python train.py --num_key_value_heads=4 --norm="rmsnorm" --norm_eps=1e-05 --positions="rope" --tie_word_embeddings="early" --init="uniform" --learning_rate=0.00943 --beta1=0.95 --lr_head=0.0198 --max_seq_len=512 --train_tokens=198900000 --dataset="wikipedia_en"
Each number is 500 + 25 x the weight over its row's rms, rounded and kept within 0 to 999. Layers, rows and columns count from 0. Numbers have three digits each. The size before them is the row's rms in percent of the matrix's.

# k: layer 9 attention key, 128x128, rms 0.25, rows 25-45, columns 0-127
# q: layer 9 attention query, 128x128, rms 0.258, rows 26-45, columns 0-127
# v: layer 9 attention value, 128x128, rms 0.294, rows 0-31, columns 0-127
# o: layer 9 attention output (transposed), 128x128, rms 0.249, rows 0-31, columns 0-127
k25 122:508517480496506488523491543494490534470499516501502499511555544533487512498503534496510528474529504477522519527554486476525513500470503474513488486510536508515493466494466482536480508495508439503495523474495539480503474558467465457501460485460481471483528485487503521448502474484500494456514498497514543514535459468527475488515494514502479549525481511532466542524483533511537473480530
q26 108:439506498510467542497517433521495519513517527519498527503479492488497528458518494482518495502465490558503496452495497496481476541551508507544475463490524464513493508530508506483468502464503485472501470503466503511518512491502464501500518485488481493530500481484491469498494467516533481462489508498560487511490524537477542530444541543496484473520517484503469510558507496486540539511502
k26 103:490507472491475569534479468517516552481537488528486545492504527489511525479525510486499490512468478552525490509521492476489515501537498472498481514460517473500475493525536475462496494463523507493518458483488483512509481498502500500483506452501505481533485492425490500536545496517543487445492503528523514516533515533503545527480485552492480491543519485501517492518488516544530539512487
q27 100:536452525534472502452527500518477495477488490525540525522486516494486490521434499535462448482533490528547516506527514476459488525487500470502494468506496554515499479468477517475441468522500469489502484538514504523518520500502485549500491517467497505495524483497494492507454448553526525487488496511480521514486490484531476487542534510507534473500549504515493464516522474497522505494490
k27 113:560474504510472488473466474503517478504500489495502497489511523526461523516444517530471470501481484455528480519537516491468517476485526477459496528496517520521513501495475491481487504503491469473539454524472476512469521465509485534475485501479460527490481455471476500474521474519516523457498462498499502532482467522551508501559471500478518447484486507504495498497498462468536513445468
q28 112:502472493513514498532495514516518546465484498485531543527492505480474431502475529508534459502488511486514509515494519427492524535551523512461522470487519536491475509554494533521573474490510530466465536497517515470485525467523496518501524476476507471491524504499517501525490481493494543509493513492472494517530491509489495468503472519519433531512517487501487533507507487475482481463509
k28 123:488505525536515482497518503598490518507488500500512538522481509501453437446499512508545488513493510476526511525516498463516527485497531462484485498486491497490455492491496468543567507542520497489462548508515495425481490501511496509540535517470515444486511495516509512527514493483484516515503490498479511468499507527472489499490494532501479526514491482513505563485497497488495517473487
q29 125:489496490505522520493506483488512547489483497488526516504438472470490509501494499467542529539521516510443542490512526475517484473488511467490488495476479546491481499469495511469441492523527460518543505474525527536494522497532529485532457461479487499520497531526500534515519508452531491463483452516477498516490515455549519497530532522532501477498534505518495514489493467476462489490536
k29 105:511514519492573503474494483496509554533489525479529490511439481455509497492494447466509501526488503491462498487499500498504491498478485532516462526465478550460482523469503465493483500505541496507491525442489508514469490517539509491506454502510498518524479475494504487517511510468556473508462467492457472529473488483540536510509486507516493484520512507512526459510508458494433488495519
q30 115:518492531537457516495457514490504506506517539505469497517509478475487472535524520481478492470543479522493536551528503487532479523489492495481484471514535481494485491546520512521520483499519527560457511513485511488503479454471513534530500481532505475490462544494536480482495475462479491486477527522497519565528568474505474505549505475522526484520462481529498477495495493499472502470493
k30 114:502520540532473502461468502525473475495518528522470491505484472485459509541479506516472509501529470486525518504513517457546520466517517529465507485523519485469475463490496484521505507511518506563477511490483494474477513476517480511531502460496518481498482503461527466473515506479504469484490535511480522531495568506494511481587500466481530535498475496546534508503506536501460532479503
q31 098:467522487520497519480528455480533495488561491489493484509517502456495488490492472510510462527501454458503532500513500494433493482491557479508481500526462453518499503506477507477480511479534523505514503551462548502501464534562487494551512526510517505512509520506519495471503506518508450510527523506469498517477527542471480533516518492509523513507535531474495522520477469507543523493532
k31 097:483508478543494536498519461477541517501553493487473518540491499448522490521475486543470510513521457495479518508558477480472458501478532476493543477488484496531519446493476517467477506451489498513533460518465481504485475509524482493537505468512491493506499506503468494553497511508525482544511541483475469512472519514491461492499479502491528513531522508495480543515498486529507537538537
v0 098:477500569496559494498431454516511489497516506512470513487496510493497487471493463533487520483472490478518448558506489489518532549485508465467473489500467468489530526521496526521523494510491505510528462537487501522502518447513506500485472512473554516519478531486512516461484521487509500484447508497512521477504466496509503490475493524460469455493522528467544496506527508475531506504513
o0 098:480520444532518548529571533510483483503488465510500492522492500502511512459518474468494475492541526500482530480507502495477514486542474556519492496501501505491467511423479501459486542483501495481497515468497526460501478505523499498508521510519479507485517457510477533513456470548480535538488476508487469480494522517512484507534495513481514505506499482547436472456493482515478483491494
v1 098:500527499477509471514476531493536515509535539489514468501556493510468505513451500500551478489500511482529522530488497474483530505506507472514489519485497549481493534458547491480511452499495462483521482507516508490476441493495516524512536446492471463540511484514466508461514471561472480513514455471507484512463477529525513472537492491486486527490503538502538511549521508498497480506523
o1 093:459499519501474462516536471483490511447498493528496516463468525472534540480530474512457516505446516484478512485535549510534466497480516538456476500519535447510519511525471469541501552513484499497499525472521496485506500507489479478472467547498526556445506509489517506527483499456520452507492536516475484484533516504500489491482520505515520485514506485498495483466470505485534500485489
v2 103:529494473503502493473524481557527475566481495500467478516462473472434507507503506497509499476483471504505506507526482483465496535513516502488532477507468471513427485537539511509477493440473477484503504535476492529507496483493512535467494517497497478516505506470533474475497490535479462434479450484530493517515519490478524514487529537522498509551481513493491521504498512460493524491528
o2 099:475511546519517488498479516467521506495504505525497480479471496513536483537502469492487500548540534445511497471488507510486517471488436531495476544520514481497492511459434495499509521510521494525486507486524524488483528520497475485490495485478521547505519454506485537507551509522542498512559533522506473504462506487503503508483481458487450509434546519473527497484483478513491487478489
v3 102:509491473484502469483523506492474505416510483520476521505508481501477522495537545497479489490515521485533484512480483479531487550514529524513491470518518568496530509493474437490514513484493489522472499485448453487463525479475529509521505461524501552531546545459496541491514498500496504519498466490505510491452507508515503534477499497524474513504501476479519494491527511491467472516559
o3 104:479484476459532487524444457517518483554506500444542528465503544499500478541452485503511479499478484497472508472481466520522458461510493511529532530471491488514516473486531521535477515528486496476476479489558519476493472483477460482485486490509523511482482490517517452539507500520454480501525514463480499516516503523505475482493501538484519492502522526528549511510521521497530496518454
v4 110:507494455544507546476468475487491505462539537479508545546508521492459490494517532456527467516470505489501491482532469490535492451528519492514509515514479502464502537502490483528499495472481517455537453471494492468515489489515464499473537485480479451499499550480459489532485525495511505516508502496552485507444454531508507500498509499495444503493480524534515518492509481521515520476514
o4 103:518528517498541474529502501518518501516474464503511460485481479499569503518515468549493556464523482483507476539473576503493510489494510518500486509505533508488534444466513511486535500482531473523515497500495464514514538494492518508483470521513504520490476474512504496484494451467488460504461481498448499455537494483523504484451504473476544545466476494509513515503526502518515478477481
v5 102:539493508495480524480531524531475518501526441480506478493464493522498568490529492472471495483504461549515482488436509452506487524498492475487512490531499507504523497547466543477512469466531496520495492502525477504503463499467476526498473516535523470550504526499473507506480482479489488488460523472510500484479503464505507509494495543509415530493507466507507545467514487511519508491512
o5 103:492495530558513514549470502502500493502482496542524501515489529445483475521479492541540522482517532464509518519515484491530504493469504539505527532461501530479503498473546440521463500500426483516482506544484500484481512478522505482514532475509496505461510474497500502540504570497482518518516458535514489479521485497510477497509523492504566489507530533531488470504504499511502485481466
v6 093:495487515528505496493474527497501496550492503498490470495530460485485530502504474517513504480526455521484501476451506510532489464504476481531496505495489523542492538499486493496502438499477470473544498500520454438514486517504489513486447543528466502456549507499477505520487489444517527468474463484509478514470449471519517520513495506532503475515529440490510487533506529535496510468484
o6 093:523501506521497504495468491498478498512509470501508522543468502518512485498531539536509484495480504483507493492510459482471499525506532522472530538536500466486524501525533456548469552505504506538435488474486499533495503499509536507483487442506504459525480500489500504493512528551485501503430532513489521469510530522460471491499518503470477504468485559547515474469549492504471480502510
v7 095:474503449483471490490487489527464442503503507477506471531473493528491472482512535534500476445505570485484522471512571486448504513506520524501531500489490514541479496461511502491483476519488543468478533479502516493522506506505502460530497499531503506488491477473549509499525504517487533531492473530509523471481473511477510494491502489547474531549501508489532509530507499490561529502470
o7 098:544488555498544527467529497500522515524452487525532495502517461481512487541485471482541486538455484487480498472482459507545495499510460508552460494525480487443517518535480500550519517494509479538544501510463476497501512515490493511497481483473502501507486540530459511523505503523503477457515498473515497509490482507518492506539489539483513521454537477489492477458508523515472456511510
v8 093:494498502449506495483552504452481501523471514508495487474488545530514486470456509558536452531529522496516528525500535533478524518462530498458502508512458465537498490491507516493520506491505468490535500538503505462502526517538478486528508514483488489470557508501526457515535542510473479527452471503500524460509493482505510471536490540539488528494525489508492502517514468516489462510500
o8 104:534460550508537514576494434486484503502515496502452502520470494531462559484548508445494509483501467511524500520490498522512502481525476545520475521536513505497516499493486524485497524445476507501530526513509503503500493477535501455523479475506528505498452502501489485470486474485474545503503529530528469518501515498517518473484490519468502498525514477491534502479456521470486525466528
v9 103:461535476581528505505473506484516485482474510519550474538527482484488493516513493452482493486485518498467473542480524510457536468467504511511483516495496501497560464524498461501478471489506447509523530474518468478514519486500523506532503479504505500504526494550458450499467492540509516512505532497516521494488549519469506536510444469517503514504519474532485487475499487509479472476506
o9 104:563454528527487522461514522517503541516551484490501556460468509498532452483483511511497513496490522525542496485514495506549454537534501496476482476518467503478480499499533496504492483531479518502518459514523556493497457493525501484504469522503484505519510506476498529526510516469465494483491486489469498508519497488492498500471495503514486514507478500519538502562513496562555529447511
v10 106:473557471492510515496485497514488481471490495496545483530517485499526518517521513466463494494503441487523453514484521529514495491507477419501499510524494491482511507533474500536487530526429501505485513451485538467548443513482498508515500530530501491510484474547551500521489504512535494495488525459462488472498519468479490497547510475490519474493496533478520473490524526484514510487522
o10 118:506468474509521466472520533486506511518513465480481557459497436516501507462485520477482506511494530525504539511522480455458493496448551525487548513469491544500504507492544466507512481497522500505500501480474502512461503485527519480526478502482493541501527523486456505485525476486488500516478523530495511541479465535511470550483504513515553502488497464521440506506511485482472515520470
v11 097:506499471506474568515453471529495501462457512456491470478479543481514482530510504498514527506496462465484516511491497514442492503496512532489509496514480521516490515472521553534516560549516460520512525489479533469544490493536493509561500480475480541525493488486511484507461502522525492479498508492480493512497501518499511504440457529469484499486488503550474500530493527508517512466511
o11 095:491484516504534488435540483495493497501541521542543549498527469520495482467462509510538483500500520528511510479498534534497482491532485475511506503483507490459491502557489492458427480488484524489524501519507492501484529514452490466485509549531535490488496492523488507488476462480494500520513551520506481512472462463513511469507525497543487528516456493508521509488514472507433487521510
v12 102:496439499504517508517478504554521508464493546493496478521497465498509514454467511461534542488543526519485545493542491493463502473510479506522487492526481459491536499537485517488509486494511524447523523495499511469512511489501475493491467523560484513482544432513514476495466505518514502485523476476503484479485513479482525557529538467496491511480509506528492506528487499508494504428515
o12 102:518550491512492502439516490448467489516524478526500493522544497507467473539558540535466494492488500505516501501446497504535522505496504493460500468472513511506445504486498489489498510464504469539510484492530503513499469486525506502542535528441506502481470541465462501422522495514448498494475524521498521500525467518523494480473485502474508472512516502499516524478505482495528476494480
v13 101:508539511506487512514528527532518523538505477546481530497449451488483490545497539515485532493473498486544506484501528531470474469493476481519509485499489501513487439513473509462474470499481496508493501514471459455484509521497462457522490466507476476501487496514479525468516504516510555482478513466487460525514475475513517507477484458529467544491476570541492494518525489525495507486520
o13 101:531495492548524499470453483495474472481453498475526472494541535477526526463482489509503476484487547513445518478468483482497494502512483498505522495515469499458531524518495463487470510519500486460489503477528519514514505467472554516501510508479556495486536509473507481465483504488505488489497461523473507483445511549519458518485490504505485426496523445507498511471515518531486509493461
v14 100:519491511498475469515499492502546501503551460521514480443497487426464470482490476553497515498479504469494524496511489430487501507524523506465515490489471477493515474521479486537510528531522543474501503461499477520502518502519512483521519510490443527463510500523493517491504455519558471482493509496492497485507515495527473544501496488533497491526513466482467481451514526522442474516497
o14 095:494519497504494436476506552471474478487504503476495468532519498514527513530498500461492490535514508498521491529495476544474461476482472502524489457521537550502501525500489479500467485497463512527475498498516488474465475530500500500472495489473524488548504489471499509478466520483488439504504480511496490507506538537451503496450495520527471473519485508546528518541454504448564510488491
v15 113:532477507493499469483480516488488511460515502500488495477478498544482503523530462500557516520503469480483529516564448531487546495498461491504464522488458472499501473526517461472479491446511486494490475481493490484536507530502471526517535472470494508483518494478504527495473492499494503464514525467518504447513517428492489509513523510540486468521523475537454490497559501483482480514510
o15 102:487529495516514523486491544522496505518512493502511517517517495456479537472465517490491453471472511511526475514444529498513487498532509513503527526539519516504492479440489523498494507546526535511515528515509504545499519517538515484504472489526491431494510503480514488528536506495529474528469510505453510527529463552511529481513466473488512510470477486463567495488454498523542512474486
v16 095:478489488457451540491483529495538526540510474480497489562484536476480524470509520471522532504513443477497540520513521514532434530503479462478507502494487495506522482542529531546517513513497529451486497487499479529487497485518523468513524505501484477544465516519493534489508487500470468492487517513522495503519499528468500528549507491457477513513487510505480493523459437476494508489481
o16 093:505491535544492442484501507521483475493512474492466525450521496518481476516543474479473484503538568552518493501518490517489512496534476500498518472480528522549501495475502508477501471511515472558471504484487543485498525511461481524503516480526516493457492534495512455441532516498538522495496468503519520510499489448488468497468507503503542470503511492487499503445518524524482468508522
v17 104:463502521480543547495506538469492467526471470489480516515514508491482502448516494455478531503474523493490516489517508499510548494462500502508510498484495539524488500502542452511517438533545487454517515508510530473481519477519543487529537489507543501490457466510525493498527553517495513485493472478481531503504494536499572537497501492497472507490530477458479499500474522509480526500539
o17 100:536448505476460491476517497517542507490492511496488500479536486487510508505522517516512496498539484485516490482505501481514477515541476504503515482501468459472524445459463540475500595480472539525512489492497501546509455527468475537482510488479482463521547514458513507478467489505495504531543521523502499481501505470490475541502519494504504533519535509505530523472528488476501444505490
v18 101:518479497480506511475512515537533470454534507484474492504488504487520502490516460442442537495477517522521463488500451490499480488470486499445463487496498528481513520480482532497530502505495507531469532488549499507458486530486482518497505515516528503481498462481513517478485528562531481531508507526474557450514493518523516478498476533517441494468511528504498498532464519474459503477495
o18 098:468522536520486479463478508481502507513526437512475520516507461452514509462483478519507494542504538490446527523506540532501516510478528497500527513482509519497461492494525502501477505512515498460552491519457521539525413539485500533521488489483510508554494521492494490482494454502482538465509503464528477502487491476475469475541517497503544507523488498505511509480465505479529483505479
v19 101:526503487492488482523437508496523533481494507489531491514533481512466494503463499484469483545506579492532500481523494459477521492485470474531507515507515493497530459522507489511557512488498490469483448483520474480458475523492503560519505538474510503509477468451522524498478481484487478459501512516452513503502469480460537511475523513496560485473509506524481491508493511534531532496520
o19 107:454534495487494472457508494488562475497531528518479512506437499467513498504527506506515498427448451499492502515495479503515458451545498489476495466511491529514474503482468515509453518515518497476502526465533489501524485465517548491500500483508469459512509493524507498478507521505517503491560509491516491483517486550517496538504501477508475539532477503481458553478504519488469498507494
v20 095:432484500465565485453513496502488520521542527463512525503513509506494464488485477485515508535502435473506541484497502462489546486514505495488506495522487524462571526529531483529489497483527512529506522494471506459509514526497523490486498483493501484506490527493547503491543467497475497520539537461484525498481534539477496517553538485508509503497516522468496477495506543491515525470508
o20 082:539495524515477516502507504475520476493485466486490484493500492476483532522523548446543490473520541454486488509506523525510477482489502522505527480480527465561469485490479506511539507545457522501478538495508476542503441491515471495503529493493501522511505492541511495500490490487511510512487452536504513537545467454527501512452501563485491518511478474511523478505511442464497484530485
v21 102:506502542500563487505548460518495475518518457509526527524466558524494523517522475495500492472539497501490509502467516518459522503545507528513504465437548456504478496517486490512554487456505525479522524487486497514459508503502519526511540443497460514498505534460496531498525446460526507491525511472517495505497506514488518491492504502478472477468533528466532506496499520498504509502485
o21 108:478459494475462512521487532452507520496464553494456475524542519520514519491497501489531476541480549470482484497514507456525502507523501498487451543541504534495537504488460519477444519541503514503492513535495494511546506463498446480516470516499545531495471496498499488496494514518477474524516477492515546481499457490528499481496460529487516527521477490531447498496476480519508485507500
v22 104:524542513536432500533540506480458468494561527508527500482514486499464497509480486512471511487469463513495513497536529496474467503532524507522543523508506527495508482539507451520488488498529527470523467512491532547527486487535467461518483526509488481541484471477524494538497520471507508504490506500493516503476549482495507528494474506508519557455509506481471444486515485477530523507515
o22 092:509499483515548477494481479507496534483462456540519516509532496463539476488506540492503511536500487507525482519486455505510515486480472467498492519515489502483480504427482538500521492509485493536481479501517464422548506509501543498477482486508484475451536527490470525477514492491525460521525498506493482512501515510503512528456519485489498469571499482498511519560505482527466513479525
v23 104:510498482514492482508492484498513432494536517537464501480518512481468513490455472491531450467511548516521488514505489500528497552478502540548465516502459495468503492516520506471526432536486539500477499505511494507464510518515516537500502517534472522498515483524478524529500495527508520571478501531474510523507518485458489460533485490528481501528516514527464507511529514452465493499509
o23 102:486551500488499537492468517503502532509478465437504529482511496496542490497520497483494536536541443492501538486519523499496492516499458478469555494524523503524528505489527499476488557455517457477492539505522504465528497481534504461492498482490537494502495514492512494506504528484517465452514478481548496536517490501521511559481532511475520448477471500512509489471505506538502502461481
v24 108:500566502505443468479518496510489475489462468506516543488518492520544473472525472484503440493527483478498511501488494502513510526475476496477517515517526541484502506538431535557515485509487536479545508494473524513524519473530498503473531508493497555544505495488508509525539517461503524506518495511502507500544509494570511527495527484515475521470488540504493490497479510529495470484480
o24 105:488483517484503527510485503530515493532498535523482442505504484479475519510483520430539563522504505503498474502481515506471532450502478466528511472520475452543488509523541478453456548492494441535508499492506512478477471502505538523526509504490491497459510499515498470511462486541525463535497512519497496485517479530471471505495503504469512466536486501515504522482537492501509512523553
v25 103:437515510468524481520514485495504492522490491529510508440459514448516525484510508505489544556448508509497494499513506524507511507499494515488464488498453513478457531491487488477527473549497500505493520503535488462485494501464482549502483480481519528490492543499474520472478542519547508506520492549461525505506499512491512519528480487547484536501511533522512566461485520473522468491494
o25 099:484492522530458510454494459504489495488507481451484482483513506511492475504501490485521492440513507474543505514511529465478534494505503477491504486487517459521516496482497495515484516437475516475494491513465486496454475516537546477482532530513530479524489440518474472504534476520466504488483479475502444466521489565537521505487523514491502462513548512488507450539511488513533498519475
v26 101:519518514460516532501509493516537498451515502470493499492540512470492469498535487526529472555511475491468511477505513490493467513464510521493556465491508489493550428507508531478502480546437503514511462497498484508505495462541504544499523517481505479475502487554484517527480536541513502470464526529518486500500500465478498495496471490477488527512455500507516504479470502543466535511481
o26 103:521505442510520475501497521449463542539489453525484508509497505529521526506464506501496552435498512500517483505480507480481533492496485490536520489537490495487506549504522500456506510452543505502506508492509525539460541526448457488508497527501479491484479498463510490467485492439505515513520481513520523522500512501500512503528523508508478512560508546504456504537521506500521473454493
v27 105:462499463498475509486472484568493490494550483480464533520447473496500485522517513516521491544504514446485530507498491500482489491534519521504474476515480481477501511525454493522468496533501476481522519470511472459487460527509545471485527510506550479542542506498442508488507478501494499502498488488494462438511515493493484512500449494523496479519461520501503482549513515525550521510485
o27 110:499518583507486508474462502470497494508488543498530503498514454491532532476510481457490485490545542504487500471475523469500472465509492507534503501520495551488484501463540507523504502488480538522472468488467535517513513491484473557503505539517459504477444486496535505504457496540500506484510527514497490525538502536511508507462547493516507506472541516520521451470484495512493474510499
v28 095:492470493460500485512535474468500536470499503507486485527445471468474438483489518544504460524520534536519508459478473481449484502467481513483469469504545502452518480491499478496478512511509492468501482480461489546509505476516531540496465526469468473448494502513509457523489527485516507445505491485509505488486512526514485500509506506538474479468487491432486498519491498501508464519480
o28 098:518489535491530511514480481438547457501495513507495508487513537564504531546476490475442512497465479514444471531508506474567470512532508499494523508503486508514513501518484517505534494501485492527507531504524525502487502523457470492515526471513505521543555489512490537474500492518495511509488468514479474474483482514486535504502508490518521504535495548466509501517443539515495531462529
v29 098:535515452483536495498473531497544492500540479542503495495479516486499511471498472525552483525541489496519481488505445525551486537486514508510496500501542557535504525474507457480498552521495477484489514486477489487542512504488476494567509497541512495533478509523500476468507494528540538535546458507487484505520447487497518520493490484530473485503472519524511490492551501519489507489510
o29 094:468495541520465466556483497502499518510461498466545496484531509503516525543493515500479506491479527527449510499506545463445460521484485485497505523489486500481520477536553537498489466504500502511507530516546534506504475479538496524477518462451522516454503513462489522505483470478489482481481546480494524487531485512478525485518538498480502551512497458512508540486502512466467526492497
v30 100:491517512504505504483533491490491515534540497475550542505455493469479493529477501469474475491490531419494499529541523451507478507467453510508529481532517506522511497449453562556473497482476513527509492514518506490494520519527528510481480508470471501509516465533506525462528506487458507479530505461489484507492486489528491485485504500472517479553524496514501535477530516478508514517479
o30 101:486483512507515486511470548508504473464469487494453478480501567496508508493490481505534541505529475509533517510484447512504523485517483471495482506524487477511468501520514471463526513559500506476527526482453507536498490471462462475471512482463524503502522541447528453508485524492492486497469493568525535514501524542503520496501478525540467505496496479494489466512466509508494480536471
v31 098:511515508523549466488488484499502563510483488552500477521527485492539488507471481472488502529511506530500457509538476500521531499536528514504497478503507447504478518483510496492477462494523511524492582487513474516458513513482513476506502533525463489514452528508518486502494528495497519426540494490531496480484484516479458506487512460508494477479499571526527520540490479470487495499517
o31 095:497527461449504518474530524511513441533499533455466513547466525485483536479520507528489511524455539483519508497483531495462529492489495500522486508456500509487521513499481498497502474490497497522535455505473530524514440519509530506489493478479522524501525475531485510501520464509503474551463485522535531514514499474506519505509500505459493531497550466466515515466496509541534549501466
q32 101:486494544497492481477471481497541508498513519484479479493485536491486530502521465523440498540495479473499460486542511451539473508505541505515500535493541540469502493474462501488527495476508545507529510496500502466478471521528536492501483495495445480471469518495460508512528472567500478506457538520493480519512524491464459531496509503499482505536449508502494541505503506505453527525512
k32 095:505491468581480516447515491511489470510495476496544510514520522487493496510508470484506527509529485472510545557511520506525500499546539514526491511509512487539470457521522479498475488503494516547454452499493493475511465496505503466499478527480532485475499466499487545505505469483475499502470496474474511442477476503555506484520514500502459480476525469478515470498536502510481449473481
q33 087:568502499533487502509506563505484545515494463478495538492448509481490504512521471448495479491488495485501502531482461519485517495486528490444504532473523516504485533497473501511509508465494473477553465497514469552497520474523460477561527525445521486531505510507494511532497517478514494511456476491506530523513479526514524481538474481478507532496552492510510501503509514529501500457498
k33 109:512487470434495493465498463507491482524507489526496490528549485470509550577537505471509503511494501482512483480526546470505506480551496455505463494489503484503486498522467543519499505531490551498466511529516459519527485497486508514450477511498524501487520513494480526502489514484539532467513503499501538506479514515524514489517493480508482518531577524534491494549464502494519509459518
q34 080:499497499478532508495578467516532504486493491479505501493516482513505531465536477523506519517476499481471547510473479543460490496491483483533497491518494478427533555508533511490455491476495439498475545499467509504519504478484495505520512483494503501502510533544506483520511512494496501560441486508534534497475501498521454467520489484509499499550540517499490479489524511501475477532461
k34 076:467507487504466483461473483503517489509528509543522502474477526506497521519500499492502525499488504504520560457467480543471535481476502497480506481539525476473541523520518520498493521486483459465519518487418483522525511508468498471447497482511487449472528513483483483493504458510450511500509482526516519480504452518496502518491531473518489510503477492433462538479491544517521494481478
q35 089:510504470453508543500537521453500534483479505470538448533488484507506539513497497537472520457521506495464517495529560485508517471476511471503504520496520515470531507509508488498501529507510510491477479508446526522467529509517519491461488489500510512504498530584498494498519479509521495480502474468490500478497479497491514509515538485484442490516489438513489545508508471499445454524473
k35 084:496547462511496513528523510470497501477507550506515484489510572492455483481509517489496488557519483499499517473470475484515518462544522558520499455498477474501506531495480469453437506523478500487455520477462492485474502499512522527530468562508463493505481486516494476464537457483483477497506499471506469485503483512480470512518506516487474485474522501525508473477528522471505474484524
q36 075:499488462482491496474489482453503475574492499513469492469486511491552484465522518527479449500501508502509511531508484501519511505503481505441488487478492466490484513487548499513490471490491497465493487491526417482489482528547487484495485507471489499481452462468521506495494513529485448534515526509539463548467487506497498471527464494498542510493521509500504515517544484502544512467527
k36 077:472508515545496475490510482510476467478490466465508555531525506432510539438467478522553527478482483492519486520511523473494495501509493498466507515510517507533498455466484497518508475475494574490512504514537504498495483499469460508509513479502549553509471551497538521532473520488497497493516506507480493504488506491526518512507481428488526483484486454489495518519493493505492543524505
q37 095:482511471472491478506459496520516475534504506568457466488552481493491506497467500537498489526524518482535515505510484487479517523506503495513533464515504493499458473493527464479541495480519552520510502496545482505513466536453530529531473473507480517461510495491495516492475483537459477514508527512482502476437482493491486471449477536494544533474533519489527463489489469523507534502502
k37 084:515461526448470512522449503496498509484503493503507511534460475477569512547494529548500467491523518510518470529443493475473527531492525494472522501523477514486491465460481482485475493473525530497487489508536490493467528513466512552481506510525481559490479484543505490521517472480434508484496497482513503495507542499483518487507491499531462500498509487491502443493511465503473537514511
q38 087:524478433457496462427517505416462471522504517524477452493515503495511448481514493514495494480470513486496496527524492487519523476499508480460503468500508482514491452480519460502495509524521521471514485499531448505505519514489493513478502472452470488488474464458533504516471554528477498484539528468511472510479497493531485514493505514499479512459490490519523507499543512489498514491496
k38 093:467492483471458528493482486512517448491493490530490535532513508443532525487490522533514490455518458506551502510522521467482531489468491492496466486521528466518490459535514517517496433473509538514468534494528534485455500515498442514474530491514502537470487523489541493484476517490445532510490491515485497497475477493527491526474465472510517501492480480483533527534500503520524527490499
q39 087:518522514544468470523495465535471496491485457512471502517495516501487528507508537499511493485486505477478472481514532477451568544524486515496530530505522526450514539507508495515512492520518509500495506499523513478519529506488552467512456496540491525485519482480542479528530465546426464515502483478501539501516476511483524504474487464478500500510486434499542504479524501500510533493517
k39 066:518525483499524496510567506499471549460486511514527462518513495496489520541493526524489531521474511525482495488495477517557483493488499517489489499478501543515524492530494502518445528494519470513489518513505516476524509466513572463502515523509463463475573495532432502516534488526481490533501480493499510469523486523486464509527543543495483488475543515505523496479487508472507481483494
q40 088:522479484503503449456542496446457515559483531509471460485485509481511496471500478505492482500455516481524559517488479488493490486521545482494511485540533491481461485518549509519522475462513541464537505466531486496479494545510496514520484474492499476493514491494505514501465522548498526458505465495460483489485495467539485491457473500464449512488508518498518501479512502541503519479491
k40 095:499479497527465553498464495476532472496483491511472533474498526470518467506526497552496454536492517517563467501472515488465516487527517514493502496536508473484481447517497521481488432498516501510474519453511504530464493542517444498515519514468498518475468508482480493515435497498481514523506472473521502516456520473502478526492495498511503509515492519513503503473527531536530512446480
q41 082:473561500507495510553508480555531507462504476533481540536490467483495503497524522555448493504474537496508466458540502479443532525496493522497520519506500528463459529484483460463469473529519514505476472488502492506477488505516531514498488525521505536511544527496509488508497479491539479515536518511534497505502463531454524514517511478490508459488516468477515515492499526495510513547497
k41 100:541486499505511458519539541541480542517510513528513485484544516545507495499506523533490493552459494527469523468484491533498492525482493519475449487507467501510495519531492512503466491506437485460510480512520515490539515490509546467507507496505471445552529495501454510518537499481528489521488492498496506481555480576499492489527520502523483487493505534469489507497514519541498496483485
q42 095:528506484510491512513485507483529519517460484494503549488478490490534479520464504574496483455479464524528531474458482505497492516482472503510480526530468566485506508507495477476495465519522512465514531531480517494488489439485529520487501525504523517481495475511484517453508499473457530512470489481467455485531541477498527507496445504474493512486511486452533510530479533490459531513485
k42 098:530473517455495513519557512479505494495475474516491499489462471492492506496497480516504492509489454517520493523532493544471539516502503538506456500481450473501513522459494468531456506506502500527508510507481527523493509495531490477524492509502472517471508484503430502481491484483543466524497442513509467454492524505538558535504479511493548517472537524502525513457444524468501494484507
q43 094:494512504484495500478500493547463442527509531512524517521542458516522476522497516487534540481498500518500481517511497477472471518454473481517511482501455503513485509473445497534504499513488507477507470516542497511525457523521544527515475445523504544497494458481465524517488463451521516522481464497460464505480521524489533462492474511484500529452475476511496490500465452499491491465497
k43 098:465528550495496511519490494534507471537524520515486485440482518510494506470482529486556493539489503487505481483506545526459504521479507451477535529519476549533542454506500492486495547477509477490518516523542509489485487482505499504484516484456491480494502520556490536469502492471510491546461561498534501532501519487501484452486532490500481511487483476529472520529463480478509502514484
q44 109:527474513481475498488499455510558513503526494488536500454476529493484485499506478443489469520555564453485530474477499477529493512487437490507518496480490474483512532511521517512491507473509484506489520497513503515457539493492446473475510493488529497502537539556480508494535525513514504528512494496474476532501503499529505500511519508522508465480494469515504509453456520510472521560464
k44 102:502476527504478510464492527469495442466504496494546499461522496528496497546510487521518464517518492486476517521465491509551489459514525455518458541517496526465481522490507493482517487468490526514474503473482500543523498494512455517462493512531512536521497482521471509490448502521488535489507496450503476495500513498522507553494547532490481520499502491507495516571559503502498506450509
q45 109:454503530541503508482524478472508460559496483507526502529511495551475499492491468562519511482535525506501534503470513480477517474491518492516525490488548549481484532548514493512491466481497477537505495536470495459527504497465504502472519486529482512478537488481462523500480527504511529503464486479457521480456508453502482493494473499517531451534519532532489475487544482486493532488507
k45 107:495465472511498537502476513486510489528493558438447498488500507510500491474496497537462452521519487500475533489523509507453501499526480496534513488556500521493521500530466517555495469550570497494519504455518491503489504477480490524561516476484464504489517501470522506524474495501496512518492483502527523513536478498494547506472492476511488441508490512549521489471467512508521533497499